config = dict(
    head_dim=32,
    d_mlp=896,
    activation='gelu',
    norm_place='pre',
    norm_eps=1e-05,
    qk_norm=False,
    attn_scale=0.177,
    bias='all',
    init='trunc',
    warmup_steps=200,
    decay_fraction=0.734,
    final_lr_fraction=0.0,
    batch_tokens=[16384, 32768, 49152],
)
Each number is 128 + 32 x the weight over its row's rms, rounded and kept within 0 to 255. Layers, rows and columns count from 0. Numbers have three digits each. The size before them is the row's rms in percent of the matrix's.

# o: layer 6 attention output (transposed), 224x224, rms 0.246, rows 154-159, columns 0-111
# v: layer 6 attention value, 224x224, rms 0.0727, rows 155-159, columns 0-111
# q: layer 6 attention query, 224x224, rms 0.0875, rows 160-182, columns 0-111
# k: layer 6 attention key, 224x224, rms 0.09, rows 160-181, columns 0-111
o154 106:105117167122137154110128112168093202090088175109134169144197155138142105182078143148132120146123105097118114150167115077146137132127134105149146101163148136102158119178067153119046131109131062065155218119137124122126142164153062141066140150102145137053195170123076121081141107089076098080134148173174098091132148094121118072173086151130
v155 104:094171146090129124138100097117166104157122124139103154149091134114104125181136185113075121117165073058098115090117098119142150144213130065116162133160107118128132083154167115096062093182171116120099185124123174114093162104101068146181146115176131161142120203124146119131084158133178158168140118138086103059130097120105089113132086129198
o155 108:146155138134137144125146129088071172162082077133108165158112119140194153062183078097139097166103177185165154167169151139101135162119143132123089087153131072140165084111126175130169176063148063106143082175166097115092130138140069100135110143116093156146125136098172112101166167162134063058138173121138081138155151118125140115101084129117
v156 104:110140047046110122165134118167109123174130088143112118138117143064135073153116137191079118147139115133143136165150082123084099117097175163142160128169149193124086150124069108084108106168157097092100146165106189113082135107110130139116136043124178109149133088117191117046122144114155200106117071149086113186114081142162133085118116141076
o156 104:200112162164136128123080221120101101091176149108123150084131117118096138152117190062114126105110134131104124148127145083172115116085096108123024084151116067099193138109096103159125147127120104104115086136163143158162177125138153108117155134134094173148074167113085157150109149194122170151167174158155181164111141152096135100120128140185
v157 102:104096153078188168084105149097111166183111103136167086156181154096213076157092144099104117170103104177058112148162084060131164148098176106179089098145126110205119097106090178127109096145094144106149144115114133103121148075131170084150134134106156162113114141110137089111149168087151140122057153151140123116130138074151129109143125176164
o157 104:165142132170079121155101104127109087132117162108106114127100076166163150116144173144185139110139142031132168110102122073116192080137091114126089121127150124108125159168120133143083142157066151124061102139145148144094188118093132104104132110119127141144109149110108152089082158160102090093178066160134192150132101141124170186086145138113
v158 105:170170082082149117151116172143193103097130159112134137133109135123131123166126072074075149120165158118141118161161093123132144169089113135084095101097139124111181125086131106142122121133152140131128179157133188160193083104128101137162127125116101136164097133132167142155119082120148076120148129146162086116104157140150169090161139164132
o158 104:089051193089117144112076139096127190128077138104130147186149102132129133108100183163135083072081166170099155145107168105115098182144139075128108195124087117124128149115143150125174121129091079094098116115127091088121153181178186103145138098153098105152157137117092118091040113114128178135163120097095157121100129116106099191092123092187
v159 092:154130140162173099146076118105122149139128135127058090125135162093117182165144148120123140189086104129141130125161183128143107115104108123098082092131057133165098127128111162124111183148128109118129143142155173167141132119119111144150119174136152132105150102169108220108119136108080133159135105151069183108062114111190147204110119104071
o159 097:136112155088118177128143152139123159076105178224170138108160193141148122168138113161123103109125130156091175128118103150130143173135063173107162135148128078135110127130134172110174091099162155170165069090097192099114136115126135097122141109083117126171140124092107141129158118106145148096175129101099126121158051113128156115131133130208
q160 084:126176181129177115115082084116160145166164162089124112142111053115155130103125133105148135183142106117113145171122136143104117135109093128113122101137113114131128122125094132179176128161142108128170122146147116100049085197106120097152086136160100152153135198099128101108137136168108098043111144127143124179121074100160139115136167170107
k160 083:112083086123122132110165157091144169086149199100109151170182105069080135119133097164123107147085117087083073129095119164147199173101123159154158103071162067142132097116130106123206191092104144117085166125149131129095142079139130054156149129150106086154127172093099167183109128086176107098070159148172118114109177096155159124192113119108
q161 086:120132210100152132123042150186083089104167124143140095083103155125154129106123140121145116141149102133105156159091116092122069148101135155119179205098128189143089085033112125111106108080122182142092132158151152062164119123118080175166105096108187091102174090081117113143163150114150129134160113113156146174098158160122063107093125109138
k161 087:167137094120198139073098166090164137094114132082091120117149127121126146152111136136101086134153138149117146129145113093117169188102134143139120162094177100145168146116147098120151170161140096076168116089061086129125140098126169096133149136166154082153122062127141173208150125102097174096148157096121185086101118114123129087149141121097
q162 106:082139145110127102130148171152083116100119096123156146098145135160153110101121091158149142132196077148112065126058099186188142109105140153169152189061139148085130104185070160214102132132147134107092113097124159111155156091145098130143176131151174099107125109198129077183153134078094157149050111129137142160114131149162129152095109134124
k162 106:134168176122178179161114112141139130101134111162094131117136117111157159149119211160136065127159129040194108143164107101146160146141188110099114093112153107157107120096145113089141138121136150124118151053139112173118117133115089189098119145158096122138162165139090140161101115107143083087125100113158156083087061053077111122124121141137
q163 101:138022134106135180141129094165164157128107148098106105140075127102166112141127085080114173118121159192095140135174158124079167149152099156088129180073087194147148094126171131163156133093037130122134117153127059129120161137061101111113164092125070154134125116082113143142113112159162160149174144127161116081170121102134167137132119128135
k163 103:137205105099095142193135103124171113193120119144130145138135069112147068111093077111139090094114127191101123104061206169141071072224105154115134112162096124163109143133101112125112077067154165134107164132165098084130025146183110064114154156025124122149102147117155093124139135123107128138150174101140133112136102150129082115137129126101
q164 097:136134124124182098111169158142174107138133115107053142155107144033183160099155160157117177115119134145120124141121133127110125135168158130188054153154114069189143135161121129085146089103143124106123179127094066147109121154074114125057145150086188103102159167048140138090158148118141142176124113082133132154077120041070165179146064147112
k164 106:127093093085144157096147093112153115187160133105088200177086169085095140155101085122147150134121157142130128155127174126142103110146126099148100074120116116125117149117128111103145095120128175063148166105113097113081103132174119130165126046079063110083125138103129144136186180127118120105130101133137154158164165117160075154097102150116
q165 103:111117151125089123147079140102212175165118165153095127208138155165041093165123086055083104138062087164146147106151145125117102100145084072025149064141090111134104135080162080052105115123170136112141121126106088122099124138102161104175138105142118112153098158125174144154175118173141126116137152201124136081160126201160099134111163142107
k165 095:148129164143111119092085106108115094127141142119104105141126108123120095122107128116083069094115099122172126078099075120154155163153100137124090123138143142118135136141117097064135117156072013144091086150140138081184178070088142063103160089163111168140098176159103195120153144119123149144124141097148176142097121137181114135092194098164
q166 093:127113112090122119072138117154200163145086160162116105132152143080089104104062149168090127078124160180115102089107140145093097124212115172138105114139097099184133082159166123142198176075120151136113140196095096184119127080090151133084065086197110074135102141141163118054064146057132139129147174126141127114144149091151174137142125160115
k166 097:152101099092162125070128200132105135109179117144157124140141166123105075174121091088148193134130114151161177098074203157094124133156132155145098143123206142109168105153102088170117082132172165095131154160154098129156104106141111123161127097075108189136079132116149181129110121133137110130128102135123167103197091152138134135164119123108
q167 106:051107082151115091144169147117144147136089105133180075164183063141158151167137142112147133128109127169135157089140115158169106117163139147143109183091157148114121120141164138077121120143154101118109178117099149106103120080206109113133147171152193147102130119105160131130181094145110135081085061094200092132101130137179137126157165124156
k167 101:107148118187126130127157148119132111141172111128216113137148100087111154119126107127099141094115143084196124091165121152157096145155134137127133200172148133150076103133192193143149119075105113182091175129147120112098143135159174190141147119131163088140134116089181117105153113090170067141155117129117082182121144128184095064126118129097
q168 106:144148113145101140140131194132132147128120136117083134126147115162123128127108151115122181107163116158147094163134078070126152076105112144115098105181085160129148122092149091172156151117145086189163056147123115182137105159139160183111133210164116119080168078152098136125187121112156118104101159063122171113096131036105142035163119102137
k168 113:129110088136161143137109172166145152138172138120132123128131126137200130135135116164206134132098149137143198147191155117127171090093139147085149163176090136125133108098148113118128133114169117167128113097100139087179143214085112122089164165116144096129162160102129118137137125077145125150093132085149090151136148057105142113162120100191
q169 097:074139161187093188126166050143124081076135116167165133112166099183123074164140118129114130146149145143109116144171079104129156151125112145123128164138106208147157129128141153146081147122149153163077149175171199118124097065177152116112100091127139116143095120139090140133114096160154169082123185133154084110137137120152092090108104119132
k169 100:086181096149085125137106097173138115076126095103117075168156134133078041127147081083107147094208108105079143127127100075118057132143155148135156110194154122128106117101151133070116162148123120167104178096158137150168108098156158138172182213136111162131137081068111120089140165108142141120102198154164107181046109091115158124123200103158
q170 116:142131123155120184113155076084141078189100114056093113192148167152140094093104187180111122174181100101168081110168158168178128148091151118134084095126151119086158142130098125160142122141161145123096075127160204157120176150156120126126158095190150155151142123158163215130132152162129118109108073147059117111116136090099108100158157114147
k170 113:178076151137122134110110077116120105157130126129098091163155136136134084109132157120117124128146109115105147187121157176139161201100209163060062132094149126064164163075140158131128079128164075103114129136141162059118176208116105162168121144161162147138110139106179116162123112117128139126151075107184086124093143133125104131113167109205
q171 099:106120103114182133092119157132148164103172088122165127172103154094134143119123121168129094179177138166152095095124064157127159139131128121136145182107163080103185079151147142134182170122130089135137071155104113128135163185185073100103124128132127161133067092143135181050095135124092135094115186096128142112152149159144112106136129102097
k171 098:104117065136114130159122126117125138115134120142178140157205160136090174121144156124118120146150143151081120134073155167161070107151128137141133127088137060084151101110181109124159156110141164169161075103102113174129152137116154073156169104169115157137117085128109094147178123177106101155061120129143151091190133196156106137076066037103
q172 104:186094137160096140069068074137151073118127126148149080098103135098133092124168115150089126134130077115113202101169194081169145088167108144146069109111113151127151132111151115081162142135089175119103098140119152176245076186130062153153130094114093110172121125138074128082122176191164111164163091175108165175147092117115157145066169079110
k172 094:196120143123128133183071073108142150149127131169068110068197095178086121159116145117093130100151142126174162176176173113038158124167124180095088092137110120124146139122145138078129141141177075127091070107056092152126149158034113162159103169092131146114122167123133169107104147139129084129133134126154185138119116125093128166108144120137
q173 101:119121121148105129119141161121107127030119149103127133157174163112110118138084102144121156096124150128126149092121122136126152144115117096143072128121134129135178112124192124118129104145046124186138106130128122100134152149131109165078137112127117121135165163117116209161114136118114110111066070200228122097153153083144189054111172096158
k173 100:182119105167201100129201127118157122117146165122207148150163110136092130093133094131194182106133091200134093105120153118023085134042124148126132141095160165102128166129128113133120095113132150161115088131173117121100121134111176185105127197163152163094133127160129153137140122091143109115151078149140109142143142166137191093175151097141
q174 096:147097139073084152109110074164199164143086113106146134124201121119189140124179141114115170091149149115172151142139181127075054102119174214128136137112131118088079149155100164173131152051104101128146121095120144120082147177135158153150116132107079131154143199121174164193105145136168086112167145108132120084091090112156139121111114150053
k174 097:128167116126064140077081092136184129093107080176121158135124144140193134148166190147088131133092101132117204140127181120132082135146132148082150121089114123108086159190173104143139129079101125159174126076122090113117170143125183128148160074077174168161133144148163137114128126124137082126170174124079124142110131179122152098139170114090
q175 105:120153080108158099174138112097042130152197150149138130122135113091159137121120133136172147128176109069170082126128107134127159115144105128143114108143154090069128122089148138133096084101109118130225110117130131119155133114074170117195127137155142186131137176175142099112100113162092151151136110103121136078079106089168141135218180083147
k175 098:108158146141183140146125095079083127101143130180099144136069135131143145117149133100168182075093093077119114153136157117150124196131057125086173140142115172124109144135167167083076141138093179142123114095124121175124168170084154135140090123161146123110118156123151132145132046125144146136097102095179139042065106092133121141094122151130
q176 096:123088162160163118132151143098102099159131095140208101152137132098161157110114138190158071139115187127128138132161143061078112145169180122141134133127144146146153129092150137188132136085152131155082141151069119120143156101147150171162142142075075173124151129065136134146128182103174151113102093044145100154161109136109123136099112123125
k176 099:142124137183151127145103154160126117183070107096110157102086174149140159156153109088111101184075115160136064166156103107106165108115198110102196155155155097123184148092136105151187144102122137142154144073159136075065148064133169140127136085132157136142137121148115100091118145108117200113095154090146082205114140117123128128093130119101
q177 107:092137136097124143137147198139073145234141165132109125138102144137113100206163127092129085126159102140167139125081076129133141109132127133088122157094107109115119136116092121126112156123134104178125088016144167091111164133072179111167189152128097117121148178172132103170207125118133142152103156110110177141106104123176098170134170079142
k177 104:137114047116074104093124140066100155138093163115140165183047118131165134161182161109141124126102149198133116131152044140146126108086088171107155114139123174128081127150179184122124158133094088129148156098163115124149160130099073100095154134103054126109069113182156110158134071134147139123152108124156117120137154080155101098168130125122
q178 096:139100118140114169126105131108183140157074159187100193134167118147166160163199132146159148101150173135148175155144147182102145105161135136094160126115112078135097133081137112149108121146101174108058064098131123130112154133127107135189149131136113158094146096135104144171149036118108180151121115092067120166087138120099123201085110179138
k178 093:082137120093059160146129090131163104106074153174110087088132155153136118115121149092163115077082116074136071095169139124130084123181113186153123142105116152178103152122126141126135128134089098180130180124149081127139188110146061144153140113081097140117137162108118133134186160160134131142080114081138143165089076065162148138069106123156
q179 108:204148150093076137061115123095107103120150166110094094126112069073182147135148079132135156139161083064103133082124145117112153122135151103161103184115071085100132133183137059152151132147089132130073140113040089106174121155172128124114073097123123114099088104177117171133154135140117166084080181086163144109133127129110080110114148109157
k179 099:174111108117174080135112164135125051127126168147147128161110135117081111103143152147116090075171146140202081210102183185166088147087095147151148131145151124163148139119103062111127167104097116071134189141094038109128129129077161166120117172083143161108102107206115096096132134158140079068200155173157107075097088108113102118161141106184
q180 107:151144141166135060092109137117139113096102136092107099157141127109101116094088190121138086083086148176128095140160122067160110171162085095138057109127120105130097174152203103151207079139176098181106155137101056147087114147135149161159095094149098183181189129198121183158119129101167132105125158160113145154135153091086123139100120067165
k180 099:185054152103150171107134175153076107161097121049199117156164132128138124132163064145127127068111133122125086163075132079164152073111147105133067113156156122133096124135115098142113129158110131114138100126129122147137154142120132120157117105112123132153129170187181148139173091139097186147124133077051169147159143151145135083123125090119
q181 106:069147129112118099149159183137151158151080163146138137048108180055119140128116063081180097115129119143137154100126155163172117126083093125076099146172149115149165126160127154122169159156171158213184195144139130106093162157114075119152094147136136115127124186126162151087163112163136070132134117196120099142126183191176051122145100135141
k181 105:098113056148187152110195192128138131195108059107160143151111132079120160144136096097161134120133123159137075081098152145176152142094141185127083140159121055125167158115134182132129189158096148091105111198153137116149111122190136096167064162126163114149114181113102149061128128151110100120133210148129108139127208145139110090125133133135
q182 098:080102162058145145086174103152119180173104144109139118170086127146138106132134138096131147093111132111095108117118128141113163100196125074116131127092129102099119109147132177125140107121144127175079070081089086161105086124127107105143140161130087134156082152131167146067093065126178136116064051085140113093160102151108119077157149162061